Weights of a small GPT-style language model, trained from scratch on English Wikipedia.
Size: MLP 128 SwiGLU, vocabulary 7769, 1.41M parameters.
Each number is 500 + 40 x the weight over the matrix's rms, rounded and kept within 0 to 999. Layers, rows and columns count from 0. Numbers have three digits each.

# gate: layer 3 MLP gate, 128x64, rms 0.176, rows 20-86, columns 0-63
# up: layer 3 MLP up, 128x64, rms 0.167, rows 20-86, columns 0-63
# down: layer 3 MLP down (transposed), 128x64, rms 0.151, rows 20-85, columns 0-63
gate20:508504515472491548479516493531486546534577499486473492489494522481555531444492492516493450522427505497399523479503515446469556450549457475503517502494501532461473457524554499474484442455571515
up20:522448432549550451507520563506530480526500494526491472552492454550471490544508541540523504467502476512593575506507452512520494501540490507480480518498484484532498513456490440492512588537471456
down20:524464410535520499528509518484526492552499562541559481495530477532534482509531437499556489444423512483469545477510422489498540414505545438533531557413518494479522441507475514512425530534503518
gate21:601496509534458460546577573475554519489543462566531410596546537431480494448400591550500495521506489480526488489481545477494443495566486478482523471506501483513513481555451489456482525472427486
up21:517531454467493470521425458504502498543433471450521456467539582574502464524469542516455566489472495531511496468469456492590520538478492584484472490492477463552508488498497544483504501532554501
down21:569521438432473521393469431505429552577511529444500473419506479571548473507534487421519488415497453557485485553478480570511518532476458560505459570494536469462508498479508494491505470491468512
gate22:450461496473512568469433522493465547505561500508484456472519509480381522473538584462557474478522465564541527476588528521560546603529455538485525522524551497449536487553466529505459480496515495
up22:586547521532477424557497473482478504528508498486540511478400439488499487523436514504528533496491456513492514508490582575547498513549519501535430467479502477445531411469528448548520466480469503
down22:545483443542515511550419471487489502497462483508489472557485464552520515515543478499619495485476470551517549488568506572594515556546517510482467504494527522477544483453432438546476452572495470
gate23:591491508593501424501543519500446553464510446536493544422487453517435473492523506536521523425505506527532502449480535496465463466535513520525497534471529453427493550512556487479523472536549457
up23:491439534435512547472512422518530482551522511453545467532453501499460485494484425406570558531505474446458479532556502546494478476430481532500540539405518558554464444546512466518537509485492546
down23:437522502409494483429493397540574519560501472465474456403548477484545494472468511450534496555482468513480489452539460462521530503449526474512455525492511510489412451545471486476456461479555514
gate24:455448478562582488478437540570411513512475523460528509440475510570458503522497446432572489450486496535538485521428569484497487482493568463472485496454502557487503482537432518527618443511468447
up24:453418468496499478497426478552545504476475448553493500499474566462525536574488557513559523469491544485530444495485469452523457443458467536556492429570490463469513489438529445484570461518518483
down24:450520567474471462500520482477564450502458418446499431565579555491475539485514494518439492524555537471578515465532450469520507495503468493443476450543480386564478489436542500525432517454583502
gate25:504497473560476418547555576496492520486502541564501531434535499507491463513528519504469433504505578503544526461451530531526497501525546439545461438557463495437492456486449526520475511531526515
up25:502504539470560567447532435506474432518524581541511448492480497470462504484472521542519501493536537525488480425492569470510486513528486521491504508525489441416479470470502580504522469510494500
down25:477479493469509381511509520482539519471526446509546526529589554554485464480502439496546523500578529502522487433553548563517544477524530469448442441538519497495471451517452517529518447540523515
gate26:496431513523514551485505410522465518450451444476496564532513495510546525492478519535514502482488458513527503509505546475476574522486500472521564538509527472463565537479486483533459473500473510
up26:548586507522498460511529633461548521486513510548552473449486471527472520497570537500442467506521471459520499490537450456462440491561487467476479496504550555548504465482516480530465495483496476
down26:570517547585479490513441554494456478551549517537538435452517478514525507488470491519445458449551491520451507511548530549508526425474517463465524556451440504449485514496528481478441471563484505
gate27:531543494571514502536501514505452546469508521478510593458523452394498487523571490489527549567470549482435483480481524508500466432469501485458401506592563555503540472476530559457554431479486380
up27:510546458487597506477456532559505519477529525446543581425504520574567548515496479565481523561554571470471499438500478481502465541483588566514487554513492554456479484437521531532498526449444502
down27:465512482487459481541462510589455477525466460555545557528561513509426518534455509499473467541466543529498472543562597454518493462438502486465433513473551467524460503535559567532542489452532514
gate28:357595466409555491465439486510462552546525494493452542507501553499573550528573478503545520543445528538502471595458511469490450501367531468462443446535529461481498559539499473484493526432538453
up28:473523421458457511464514536420496509418496491440496533493450571512509477568476584506537524564457474440515534484543501488441423488511496477414548555537515561552440540503454537480468528508493430
down28:649499497593454480583539500518491481438558470500491492516542462470467508521455450516512505459526493505463501481521473578549548448610478551506452496450500472486518468506499532500551499551469547
gate29:513481511490499579515459518539487509499486525464497527413513453519520455443522478501472472499537588540498423490450498516528521506525479525507469552485505450473470445535536527465405477514451501
up29:518568548496460437496465505488496463514520519581490548525484537447528466485578537513492547481413517420477537493525434448462429510504521575500453479506478494516506554481493532533498504550525582
down29:606530471509492454453492464508421459466540448553429515574488545524521500506574549503497536463475472370449539523505459533533517483470494536497521510495516511471475540506605561446541523481537490
gate30:400456488532609588503449500494460512503403577445577475478538543451511435512459415535451539521494416450437513498485481477525549568524465504498503530466527491465525476555514588504565493521528520
up30:526556533530518544556490550449485477414457568564484423486515468462486474507459405513398445527557478528455503495557553521501538499463439546512534536494521527451522456509505507508511490517440520
down30:467504496550551540460508471478464511543497582458585514454512595452505496485509443529434495487501437419431537486441471515534517526539487468455517615517490395499495472497547503528547441510566523
gate31:486500511522558498505527468470489526498549505456461545499471499506488539499544456475512525486508493493430543524487455500464420481505472517531470505527523538526549584467495573505480567462488502
up31:467528538486514546467494504493524500516494502556494500513516521548469508415507451505546497501452518546496541498493531509535513421478544471462458464562455478532559476459446469456453435489469438
down31:611507537570548485444524501508472539557530513452425566462499522538563489481522519498467562532459512545492479505514459494492483526527485531527518511460490526457455467548471459565461527449516537
gate32:426478456482474493562455484471511536486492462444521568510514466518547505494513466498493540475452494524397486511561473495539556509499528554518493489481533526601504532520508476513447509433481572
up32:479441488413436453551547461537490449569528460533568493567492512522456522488575441501513524538560457500494534479475494470483465543504492468440446455456515485472486576526468487504467501479439504
down32:460538462520460514445578572493475488469505516514469458525507479459531482474474572514480492531498528489418398540528503552524473499558560498436608488496506497487533472519510481509496485504510463
gate33:556517499536522491475458487567516543507447476521549537454496540503486514483517516408547554530481503498521579467593540461528537569496528513446482484495514509486463537534445619483533511470531537
up33:473517575472436525490576500536511497496491567430404462558464446542448455506483626518495449474514516535423497543497430468488469498527539575552513504506463424541530494513519476461513505527478504
down33:469480417509498443486473507532483522485520492561520521461560494498574505526529374499601524506524552514482535477482491507538527518571488436450516455509475546471492515492428504537486451524534534
gate34:582475512488431508474585495506484557444529526502561509462534454553470461457510475504444478459477415535506509419451519467482516521541513505521446509450497500544493512521438497528505472465440508
up34:537538496480482505536548502439501551516506549526536498525507437487509465519442476464465521430541537517489544535499532513514545475507504434545517512492454489481444487523456542412508432511421497
down34:587464486527489538535552477529435562519532535478624515439528423510487432446523482482433499508490458538538493427420515482463509556547516463476445511489456522550518498527459537440514475489424502
gate35:490457509526512542570476576416419446552560536494541520558470482481531482539535471519520576450415537525479431388544457486476553548507367450539507451518547520580444490444522499438478496473561430
up35:486506482427484535528506485467486457573579523541505513598516492524536463523525473579344510524400521543465478462521423498496493436591415469534457427508517539428428467489440492524538526503504585
down35:494555525500572460480457439537558564512485516498509480454575627547480543517491508412532529398555515498463568470504515493498521518519497509477455434522479495565499565544456553533496523486523440
gate36:562510461452463579549513505531479469450521446543489452519504504504498437516483511480553496568527475570580498503518493518561465502498577539557478434496574522480522557614527533518549548489544532
up36:572506503441529498503498561514597515527469463484522547476504538487535512504442461523502518539502471436511485532458469484559443434555510434502505504535477473540499499509447457604509523500443450
down36:429448462472454464551485515496501504498526555437470500484524523618465566481467547523457566546527490478458488557512562438569480533506480528501544494523458480475519466483477539515509513560453526
gate37:523506495581515587458496532492482477527441527541554485419462436541491453476416504499506512498532456514528526539446534491478507518495525562520552517552555521471518500561519453527501490450443478
up37:581576490563489462589575530526552558559593569464488512481610468474461450448484488491528485619513536472477491495530533520474507454532540512477447482524506482526471467467526439504520554479543558
down37:498555480533444496519457503545510506557547530528528499549536496517489429474470479486585541553472561479495519488546442547505506457496498426505490463588470490566468535521546492519546561551534562
gate38:569529590534478479458561541468518525464566500550474504597514459534475454494524531490444451478554487525472531494527499521528552517493444500509497492532491534539483464449520525480429469457516466
up38:500534514523481524463533485499466528550540449493477442450542436457511456484494520444478519526579490455497420521542532546415433532481450487531541534481457560507568532504524510502475442500503452
down38:370491511485498494456544481555497485507441551541532550485478529526473497518526518420448508486524511524502477429503422517458457553582542532511512465547473505532509499525442453545520476563541502
gate39:494513476484542504499488528510444511514500601499578382466461455524512501531494504470578458535525486532473606499546522520558565547484490547526519544475558488459536413487491470540535540484560508
up39:497512561498429558495512441463506440552543541459498530522470439547492463486474511467491477454507570533450535544461579508518564497470543583505510545449462477527479483498484490469444478465460536
down39:497496541484513546527448515480466476556575541427516418435478468514520484509465530455557484507493517542465578496505507539535572458434480569518491581457491464472499463434500496446512488486508556
gate40:505508527495530496589567472520468558529460559434564436559542522523559551460531522475496540490517444562395519484584489457521597460501496493457451431433529533491526526531511444532545512542526450
up40:461446480540449484475489538453564506476461499500488493477454566538475519585445522476469462557483499499536450516496529423537509563461511446486448567521532568490444565441452487520499551486464539
down40:527563491499516488434441573509506483447516464493504509509528461495526508510562531566563524435512516459511539424405470571484433494532493560418492433557526489528482480471485550487513494486476502
gate41:459503446522609522544525523536489573504503425500488456452522481421546456533500524555535527472556464421511497492501598514469403442487522477434510440550507452500479482505504467488484543503484470
up41:566443529433503533527472400560554443502457513467369442531540523509541567480453429513606478464468568465491454529525477482445540530478568459465481480468451424532427448446500462478532532492536522
down41:469535521482581556494539462545544484520532436515503526490560492428568467506504569596434572542601474401466473487491484463500496462440496565423511505507500496516489489503516477431458494502471495
gate42:467486451451552477538431552515465491470546419494464469526519499443498498502510513503550511530485500545475492529495535517482513441504492488496530475421545501566480558499498488473515466516502533
up42:544462447398498512519472561521486515451527393548490432551562536437473517459512576467548496538469525508505545483604514553440495520552502517508480487454394441517511485490512543429528515471555531
down42:507458520427434469593484559570494575471514531539514482547549601373482497500513465463522515451500517544559527499531500459408471507507484518525589546431522523557458461483526518497496472519526534
gate43:501546472564491489464480524422480507574516509480473483472477459475491532475534507498547498482540499552504479516459513484451462476460520452478526525567493528482509530450538435464504414466468460
up43:490537500483515500445448510503492464487506549489477474454499471445461577483517531496523455528458455544577519526522515489461492434508447442459483480531532545496493534505536517452449468494531448
down43:498559554457511532515513480503504482522488506461571459542493494459534471421525501425540479560467544495598513504508431479504485520497517477549491519462400521512429466517519458480518526426535465
gate44:591455573505527448495521495518473529524509546499514453530491563489456502498493571494526541494496519426573519514527520472483476527472526494557512488528412496538485464444389542470489426493406487
up44:541484507484543497498507485544514501546436517477515536515449560553486529491447519513522539520530559507536512524507528497524494444462508537540518497517441467511492504453452565476538465490414495
down44:482460468488519474457498467500535473451520527451568478490527579545452565485491493531491506503514503529591492514509545644434527536509543552554529460506502507507443525488512499459533505546492506
gate45:458559466428480478510446465442460523539517567553549556467567485447485511580543540545497506484474498502485417510500509517441538578480586470454435457495424448456530511524452525507526448562534490
up45:522455522561493477513535500465496512502468548474552381530559516580511565474488522461506570471547469480481496555481566396556489571535493472519491502475404532501498580440528436468523626523587528
down45:539534517483517504564482445535572521523537459492478477509487543563488517441513524459518537446536563481526553486512478527485530508484452482467550443496491546582475566514439512551438560537483462
gate46:506458506486451487582534440474507507525471516452475507516513421528486533517468500580485523455610498446406528495477465533489531495524551511536474518473507435485551479513548539465471491459448494
up46:493414514518468519497427547475531523537418431531542483529464509440457500511532520448478483463459514528575510496524542479522433529444467492485521494485466562547412533491486536532591486571498569
down46:492451556512572496411442540398474487540540445486496547467460552473506466499530481479475481484428452527544533524459494462548439556490489454500497546476500502476458514477546488597558540548514543
gate47:524551484541451523470513538435509532454500501510478574459477503454473598476536546520548429458523481550511521551498523510595510524506524508500567540500521493513538466588519482473440486513496491
up47:428501429538519508492521512420479405537458453547530457494537474595485458523532530529485510552485442494454474514448474495497463501539453549509515514500453499552509488427588592519543470461520532
down47:533440506532455475455482498464511421532520488545504431513524475553469449512487482517452486553430520439484524556553424452495435488509526545580539535495404500535528571505557499507518482509493566
gate48:505510454478477464521482552430480501567537538436524524531504533544493539460483509444509462492541480418500467528524484433515470449604454486506508497421481527522445537492433537503400527484466469
up48:484448448516458481469563466412520509530478506502530486515486466485474550452454518492486443527545472463531467567537484548534496535477441526521492514466488501491519496491537481534443489521464533
down48:514459499530512491503478533458408507494445567448518464458509592491498534455518485431520447513626514518482483521499529438436458457528476519487502487517466486484485482521501521475463455479534463
gate49:465502534516495501456475417560485526441448507559446536534488485549501478447486481481517512416522509489472568506402491465493508476504497531503534502462530496428574497546500503479524487500509523
up49:462467545504571467525549523445513536553571556453565444491489495473452515480555504529513514554450472559508513473489494487505556502506532511530501540485506516513399516518460455553483509461561455
down49:539512485563551510519482535472470433532542509532473409492521517465559484509524549488497413472533438497525529589492443521495497539474439438526492570506502514547511503521489531451481493497495511
gate50:544393511459461547439486492487542499554493485496496585524480435471472514499552501512486547508512477511454529530541557535547467502529547550527479485581476541471444552558459552501535516491453528
up50:545497439575421448550508483545612529489530545545460529499468561451434501531531555461458489496489432524519458480449433448553577411565464483532494509499474497520532556509511476426532443508518486
down50:548519482496481447455516454552504512445593528437507431503536548549496491513489485511502460434478524448485511450477467489557600525501505520571529558436521401458568540529508492488532494459505474
gate51:481506555582579452555503508515455532562546494439479487527531537535509459533535504481454556508527513461512504511508513475474463460492510495508537505481540523536464579475469516500483630509505444
up51:499549528481429467558463555430509457527483491513443449459523452539475546520508447407527446485502470509414482444505553466448472477504438523493536459537506530455504550505518540570502539515459503
down51:435527517502471528538515479486481476569464466468531497496491524542491494416596592591486560504508438522544505541500492509547531520517590541500472514444524508560464492535518509484524499506498563
gate52:458527443515585508517437439485434475496529507489460560557488492484469459486496461491499404456502518516439441470484482553484549475488501567616446503499465482501521529548581503433489460476526455
up52:461492435499502520512451520471435551446538510508527429508458512527480507452525539516401477486551454444535612470583538474535511417521487442494548497471553526502517440524470469471521538504500471
down52:467475480476410548514456507511512509540542513482521474592521538567515503497494499503457531595545517467549561502532439505449542543515521491454485578426536497415543504532520512473472537475538475
gate53:531460559493479531449570531535457484500537537509507445513480479508494497548470502549520447471512533395566510459484537512513546529520476485530460579487538412434513452481538464517531458558495486
up53:537438518496521547500531534520501533567499542502464505494465537510495522498491506459450466477560534514487541498497495481510586531510589526461503517546581489467471504512538444488543483484457463
down53:563510533431507559520534573448468556533522475481487501536474491496494587484524536457540489459494505450587481485503529518507497467492501583467541534507511462404457500474555426480529471515496522
gate54:481519440530529484489502536514524482499482561534519542458446524461546500497470512539523533517528520484449452440419617465495475511412543482440452515434475450435547449486488545488537512464503438
up54:503470499525507549602514495507483451497515516515488533572492508519473441453442537511561547465546451437468532540601526486514508558464481516422438492631528514552460488518417495525573554546509443
down54:523561556445599523506496484506505510493465482521465515564463518482463457430485499495442501457516526419448539532580432478484480536523478506400458450500524513525503494527417514514572489571429495
gate55:531504462486421456556492474499485479439473553472452527523541542523511462535556569455501554536374544508565465483489491520593522572455501446461410462543449499541470483536435537469528430446500560
up55:507555571507479467427484446502495437563509475530543517399510459546436484536515545504537520628507524539474486545480514478492517570479476512473487494514512445521476466465488495498402455594507630
down55:528466454512445482477567522516454522488477502556495461538545434412575522524497468485498487486477444421508494499488590527531461497485541520527541535544437504445562489458531496535495486432457429
gate56:532425530542520516540505516507531497479515508506530556435523557544635495457554521448406490515546410494521515466561493498505482531472494501447487496560508559457481511468475500467454490549442510
up56:516429524413589489520458442518573487524455472449469542500489523543537543466478446458497559439455524467472510438431510467500527469505493500556512522506490519461480488462499523480533599531470533
down56:475491503506488471484533429539562458530501413443498556543541531459461509435474505579495464506470501521505497442485550508448531483518586559473537475485467521424493486497539528473548564460473526
gate57:505508564513569554437455501487438475553530490488540490535561460487492542479497472497454496448509521514454555494507462538532531517521537523503532457479525507534474497508505532464485530510527565
up57:490430565471478474520532507499529600534436499439519522478531524488489471527522498473556529512422511529532479545483490473392498529410532560482488562491466483581523476506432514469497440556478542
down57:461549412425520483522507534532505584445562463453455477442578483571534532467540553445548501499533503477452471533597520458479500515457529449530499451517465526525493450553512488467465470522508453
gate58:543495495445531480481481515516485544512535497445511559458471474497561525506454462590526418507516428474513399532506527476489464501527586541538539487525478534520516548486549504539434422487513432
up58:548521471468441586498503476475493437514479410568543527606492480507512461554492518562399493456603481530557510549490514547547513505524528520542532471482503453535506539501499470533513490525529539
down58:459513543511438536454551502577549547490520544485499485516464513500474442453541556549514477440538534536539546450551440533469479550575461526501488429469544509491432491457473520496494494507557528
gate59:593440499509477515453565484470447535528478540490544487503475466526452461481488506481500547466522493499461454462479532529559504525541498590514516555522472498446489419445501523476430447464453523
up59:528433537458515489474561524506513530440474464504566533468405476491414452516513496479480480496431510567498507426475551488540464532490537477510462497519452508506468594582476534459497446448410592
down59:545414542453529448502500488499541547451547512514575508470433442480440397475495504454521522512438496526515482449477594454465482490517457471486440521475489522486502576550537595506452428483428531
gate60:462527506522474524515490521523501484568459509533444615517541394509485468532525561578510540490438572493556512494511525471466513539566488483472447482531523491516465515484513549485517413556531517
up60:495505469555496526525489436515450508527515486491489531487469471506524539488481551452545533509474536460536525488500530471438510490517466465479510491564518553551462433495511484415555525521568508
down60:533479502462477454498514545471518540471474546417466471527514561496528418491491407461495496529574538556518548478491465405484478497530491531479487464485465530495507465519491473557493528519506444
gate61:514552485433466486456516487494521448563431460580550514494585379470568527605452597428404542454366469455508485493482467505581518530448501529473487520493595528512415518536462501450418480395450535
up61:577473524454451530491529522508410492443448486462496538516493549556510471546537455533441502510614524485480525507447523534556535572551553566459496495509527568447446494639513509485507569484488407
down61:615561534464539516490528439482519467501507454518514464563532395480549475560441448449532441517465480513524488493564534527502489459454473527524469580553592444423541514558461559527540483478463528
gate62:509548492486539574423428469423535517529510580490481559466540498444479509427465535420508532482495390402442521469445506511439519565583515504479502540448481539465477571575458598474545484520433504
up62:553471467432490456551479537527506505508490491462503429533450594465514442584481511472426532554501513466432489426591451448473502504492531476504475483516563479520468499493502482461577500505523546
down62:555458516484492428514547578518525535465491448498530465581468443500564480531524467603477473567513534509547574537549498446510484514438535552473532555568496456435459440531519424457459452485531533
gate63:503513542553468523518593570574494596494512548546501490474537463504488527441475427526500479460471499476537548506504533463524535483506517533516535557512528491502553572495511458585512526500496483
up63:479484539510519454569530574554480484504504589543488525571502536496504495530526468486496511534465516469528480493563515523540512521531479479447517459483558467494418537543448463527484491509452486
down63:503456473476501467515528481609531526511446600515457516539551507472505544522522505534449478520514523479461529486445524468538517574435469524508572513499516486474457541492535437559497463491503480
gate64:459486472503516544485476448526565528509562519454499478455542475562510547519494506557511501523477512463556546512503533508493488510434515499504462489505472501525474456489494473466515525489457514
up64:481495537441478436508530522468457485516484478574492544493495510438515491547504524520541503507508468479455461511467482463501502490531519432468542531481478489475510515514489449510449477508469465
down64:537477437518497510524488479542541510567531524478463486459562466501516499522528488514511500514465467444477456475461450477468492428483507446469446526459511460488489450549488521472446481488461531
gate65:484505536483522548513522447504461508497538452531498476470476501455499470546467561574466527551539542472514431501508534555432534505464503422555529504549483474423480580572466521489527434497488511
up65:513463535516490548493534442485435455503591443574508504467541596435515497462538548523508488565519462578459464576526498553497498556499451470561563436557477471507493544502456494472545445538528547
down65:586559484402467508482524569467513448467475528467517551461543470421461478452458432529539492485504574536533541443478414460521439532500486560468472432549540475443515508494507426528538515530525512
gate66:460409524480506490491500525496456511547459468541470480497452536525555586508499480470411482455559511525583543498458464556537513529508509410539577460439490519436519560532470476539464529474525506
up66:440497504462462487485487458485498549603519464453452520446518463501559505552579542455481531459458508496471456589499466522480528567460476483514518478483511494535551515513492529584450454527491535
down66:470518444507506575542517478536571491497484509490476458533501516508466515468491554574453431435514511501470544448441466410500511522463495531499451454491438511478498517506480493454537526432515505
gate67:460482462496523524481516553535446504521495537520482529430513489525519483467536469531500477532492572515522471535483497458488452519492562509494557468496468479522453468528519535496432496478472529
up67:442487478495491484517460459515435543553547550463472551447530497511470464443525490479508481506557509544462479591463521517426486517521507499514497477526530472526545429545553539497476527483521495
down67:402523515505455481541468487450560502450513468518526506490478488439538517433453523464517499468526540539447480481546483470499513561545506562494532409505517508459544427495550484533546494457474473
gate68:597507523540493480457525483473407482534499535478536529490410445505501451512559519509537451523508488553515461515431442549492530509546449554505469485437493474571590472518488494561515445398519494
up68:450445482441566524450481557509497468534520453521487595557538567514494457491524456531526464551469500543499398474498495501467455439543487523449485532535412507534492522489535472585518539563554590
down68:403490487475444482509420522549553541506482499531514547460467612536507482509412457527492476512514541547507464461458514415503461525539528501416501433548484517448464536523500508558532523535477478
gate69:512526484549463549521439507502489520405493497551493494473488451411531533506436515526527437500544499526536524536475472481455504421551537495466469513518496478440546491526525448445459516597505501
up69:551521455479474470454530472568502589523513530507494423546544501518438499525483543509539509489508464539529511462490518452521499466587585594488442488479485502460528489532524487543478514441508483
down69:507548440531503507513452450479512545471513510496455509542524509431498565505458530489463463527453521530519498473449501492500481517576541568475453478517438503491532451480538441510450530501512490
gate70:393497491517461561462437523483426533512560458446488505441492483543468484529563468497439486531532452397504518475531507516544550535450489464440477556468487549554572423500475471415457448476531520
up70:561547432501514505501540453517477554489512573481492457561483470420519475541505489469519593559435558473452484485588463519443521440521562549456543505511468476454471538585521481569523555548484456
down70:485545468495498524499467508496434530539479407494458561506517540557560468483557404526455585527502469426477589537536541515447552466484478518464371507537551498583525525582462437438487456448482485
gate71:541508580544505483499529570515532502433512526532471529523440484487501466457511519494543525441440501515519478490479544454490474446490509558499586570488495534450542494519542547509480491552513531
up71:553515526508498474499465572543547450421549534565416493565540609494514448517530520586531517516504498506546498522561478512508465450516477540461590524510504477487452547524546484444541510526526521
down71:450483492441503448560475454503539485407513484514467527570499496462491469480431491612477477569541518482489464517516408476499509474517472658455550515515532452438570537484534520463492494473537454
gate72:432523481529501527482506523461517456474427444551525498420504467536542512505517598517425438472515481478547534575478438436529456494438523501512528519508550520472479571444486496491433485514471490
up72:422459541496555448522465507505449489531471478402474510462461406479525520486423537492518518381537517516501519562492536557431481507515558462562464511462502547506547505445600544540496492494477474
down72:513501470506600523532470454549529495485508526470479527541498521461499523413493415512493583496577460483579496466467550486503522512456581533521489480571502517510544473522434475433443504415464509
gate73:505515496502536512484461521497508482511401502595528467455475441515506592544464567563470465467435577580496566507479526460510532585401547502483532497547477475524545517388437465487463494575445408
up73:439517454522464464498472445452483514562537527459476511557542483451521530446546434540486471459475406585490430593461462481412504449489470489513568432444451605567542523443584487541512530488598552
down73:336492514473530488556457478523534522549459522533550485474459568541493470448534458405485556543518519472491486528477480467510492594517510472487475424489504527478534575507492487523467423455571551
gate74:492495556535523513514509488548536548449526513482577476475523530485555516493490557440549438469473469475497526547559494500498547443462549510637582540525516517489456457496553467519510484508521536
up74:571520443490459451469526564540432506496510538469476571496494512471467526487472412533515542486554470558607496442492518466499461467520554504461491469498579522493604484489517488504521530527503489
down74:527493491525528598518511503449522496519555537508518508481581510539549472564511549490521534500477501455493457470428552515491561496521412470519538497467493518485513521529466507525482428446452491
gate75:599565529485528544459435530467429462403543544584533540494562511517500512499487462554400441440464486533523521471436575463463483538462539531459483532541518513452499496546488470555475526430592549
up75:526494491531488474485557477496519500534446455448462476494518482500564523471417522450563482498519492481488562490483547512523517456563487554514546467461507524519469458483543541453468543417448476
down75:441514519457524495527502505445495484493455512552547488541571461516543529505446497583518494482475561489491465452434457401528465547455482481486510526469482513555481486450533473431477514456553490
gate76:516497512530553550428524441601467402542459564595487494549477537534504485503556464511468555468462540541535574493488457552491505459516517586487482534541473497455505537491504528447511468504593457
up76:560505530504473546524513472530500523553424510503523484538553509492509441505537425546537462526532473542420532494475523502502547517498508568495429494439513491473546545533513521467526528504519516
down76:445563577546552544464447504553503503551451535543455532568553532478496515548537444498474501497478581532559560494501497525519506508479480548522440525493510501384464535474490509487451484485587474
gate77:492476473531526516506467518508537438408464470507490584476538468513467464501539387480541460505458515440479480496496467516537500539460501518521554519500520513497543529449521529507532482474521559
up77:519501510543459534491435482494422568536503499418462509532511475541495485550462568473497473542499487490480530602551532513531488446484460486537531443499492478494453505489562478468498470535498488
down77:461434424488550503461558495451503453407450451504471503424476475538513494466497491493516540529492488469492481493493409515491561509525507496470497576509476552471560466513479539539481536502510571
gate78:489516517491494496532465549459515496419511535474520468485490531507508452541478500449511531460492502539537476427494503511576522496516520504530469540477482525570481522481487498402452452496528475
up78:444451505552456441460577450473505500548508465523413571552505482520500525496525552503523474525562510459491465510486445491442526448520501500499469471528492503507548456528507513564455568517549556
down78:541506507503545537493489545508515503563522471519520475476490466493537454542511540525478464496474462485436509438471583420462446494521513482473510529487572508481457502451512512483571379460493549
gate79:531458505529492449438485486487408580500553557441589545487424494522449511473599540408518549441408489485441426453521538485497414561459529417491487515411504500526498486500435476577554508536493546
up79:555510417555576521561500518536534521486473524459492483490421568448550417516436496457531522532543489493456562503541504550491437535523529510487488566433517487508529494449477462516454530597511451
down79:507531515516475475528483514419464498520514557518456538517611470502447521479446502536500436533450512474552480498524566448495526448516492518487512505581434478448416495552582500513481451461503535
gate80:450463419505496521454541460446453538491546493480557525438532420582556483510531381483467483443509466498542547479513448553593457514566429462568483599461537518528517488527480551462474440444529527
up80:438567385567538537512514461469452517502577497468520555476505450470471518496510425502429506515417432550547567472464498555465520481492436445444478442556574546581589508560430523435495393382538537
down80:594494528455410535487483557442444479493437496436542541476422530493513524534496462499502585418472594492452514493517380538482531434447504556413554503463486556559493492496566484465491526590467449
gate81:492504459479539586549473518502402504468548513473459492572479535508517427452515428502442571450489522520457445474498445487491528510536498563468538469487550564571468475551508570490511559445568507
up81:487492485495510468498501532448521542472512507552553541468606499488468553496431506521533481499492468420468473504552519485512488479525451484519447509467433521505483503440493567523439479556553508
down81:478422492503452498503439509493427499510554533531441438561499433467479491513548449513525529491491454482478505519439502547485547436498467439503556534454535473512533475503551490473521474419519575
gate82:515487519513563525537433512507426486519553485552513491504546457541487582511452479521485470454531565483529430500475516517451528486474542511456614496524491604490513477522471453452467494516516473
up82:451500488555518487545519565525521479490544466494466544465540497472515585491460513566504445431566493519495356549503457503402495442535496465500536539477519570469530509493587483546512559474430468
down82:456490522521544464510495510469510516528509485492472526513583440546569585481451492579525405486543455483477457495460552541445495401563553494459561499574470622391521483525529469478510526435509491
gate83:506572485549497544544468492522577539527493485541478570461576533532560506535484570463501481518628445372506566527517456498488488483538568517416489488491559540541528568624461464462532539478491511
up83:462542483492428490542434496478499563504417531453492441451456513528552497506467593471469466535492456484473463584447567502572540539469568523440461526519462467496559456520516529542431490460446526
down83:542515500537470503419433465513512508584517457493469543449513508513414508451447566491490483444523522476549504511550416495528475538546503472487541487404531534558567521434493521525566515496462437
gate84:475486477468529523470489499422499559516437464444494453521564499583472510470421488516485433469516435513471492461516502576532474554499512530443474498491476544513464476544452547515500457458499585
up84:441474564473536516464481420482531564591521490473465532485523460515454495466456465512481505522417510465459490491438502523562503526519483520455480506465475540455532508477420487514535505449457506
down84:532506492473449514450496577501457487423519470488481509509513544466491539528437465512459473518483496534565510549587497553476480480524466570484479526522539526491492458485566517568462519496468511
gate85:545521489499509540495506485491441478411503506560518579543586448458488518475470447491465462521517536528492495512470503515529512462494560525494485463449511516505549475590475433505508523465443458
up85:458444459405475436520587505534482602500548484481545474563482496422543464469532489463576478431479508528483508518602534510483493529522516564520492487453488561547534505529545541503513416477536526
down85:480475500417427479476548441569449509460505486545552486537532500464479543397516481437511582415496556484510499491596489532494487545500480545532531475461552527536477512520546493514572422496550496
gate86:502570515470541539483553498510494516479513505552546487543533489539447542519545503492458449552456501538452484542506482538487507542511571586510455496509516492519441546556527469514447494511447524
up86:549484500478448513457515469431476479467467493477454507483561490454542399528499510505442493555544450498461551495510459484509508498480509455566497417518512471510547559525510535494501503493559457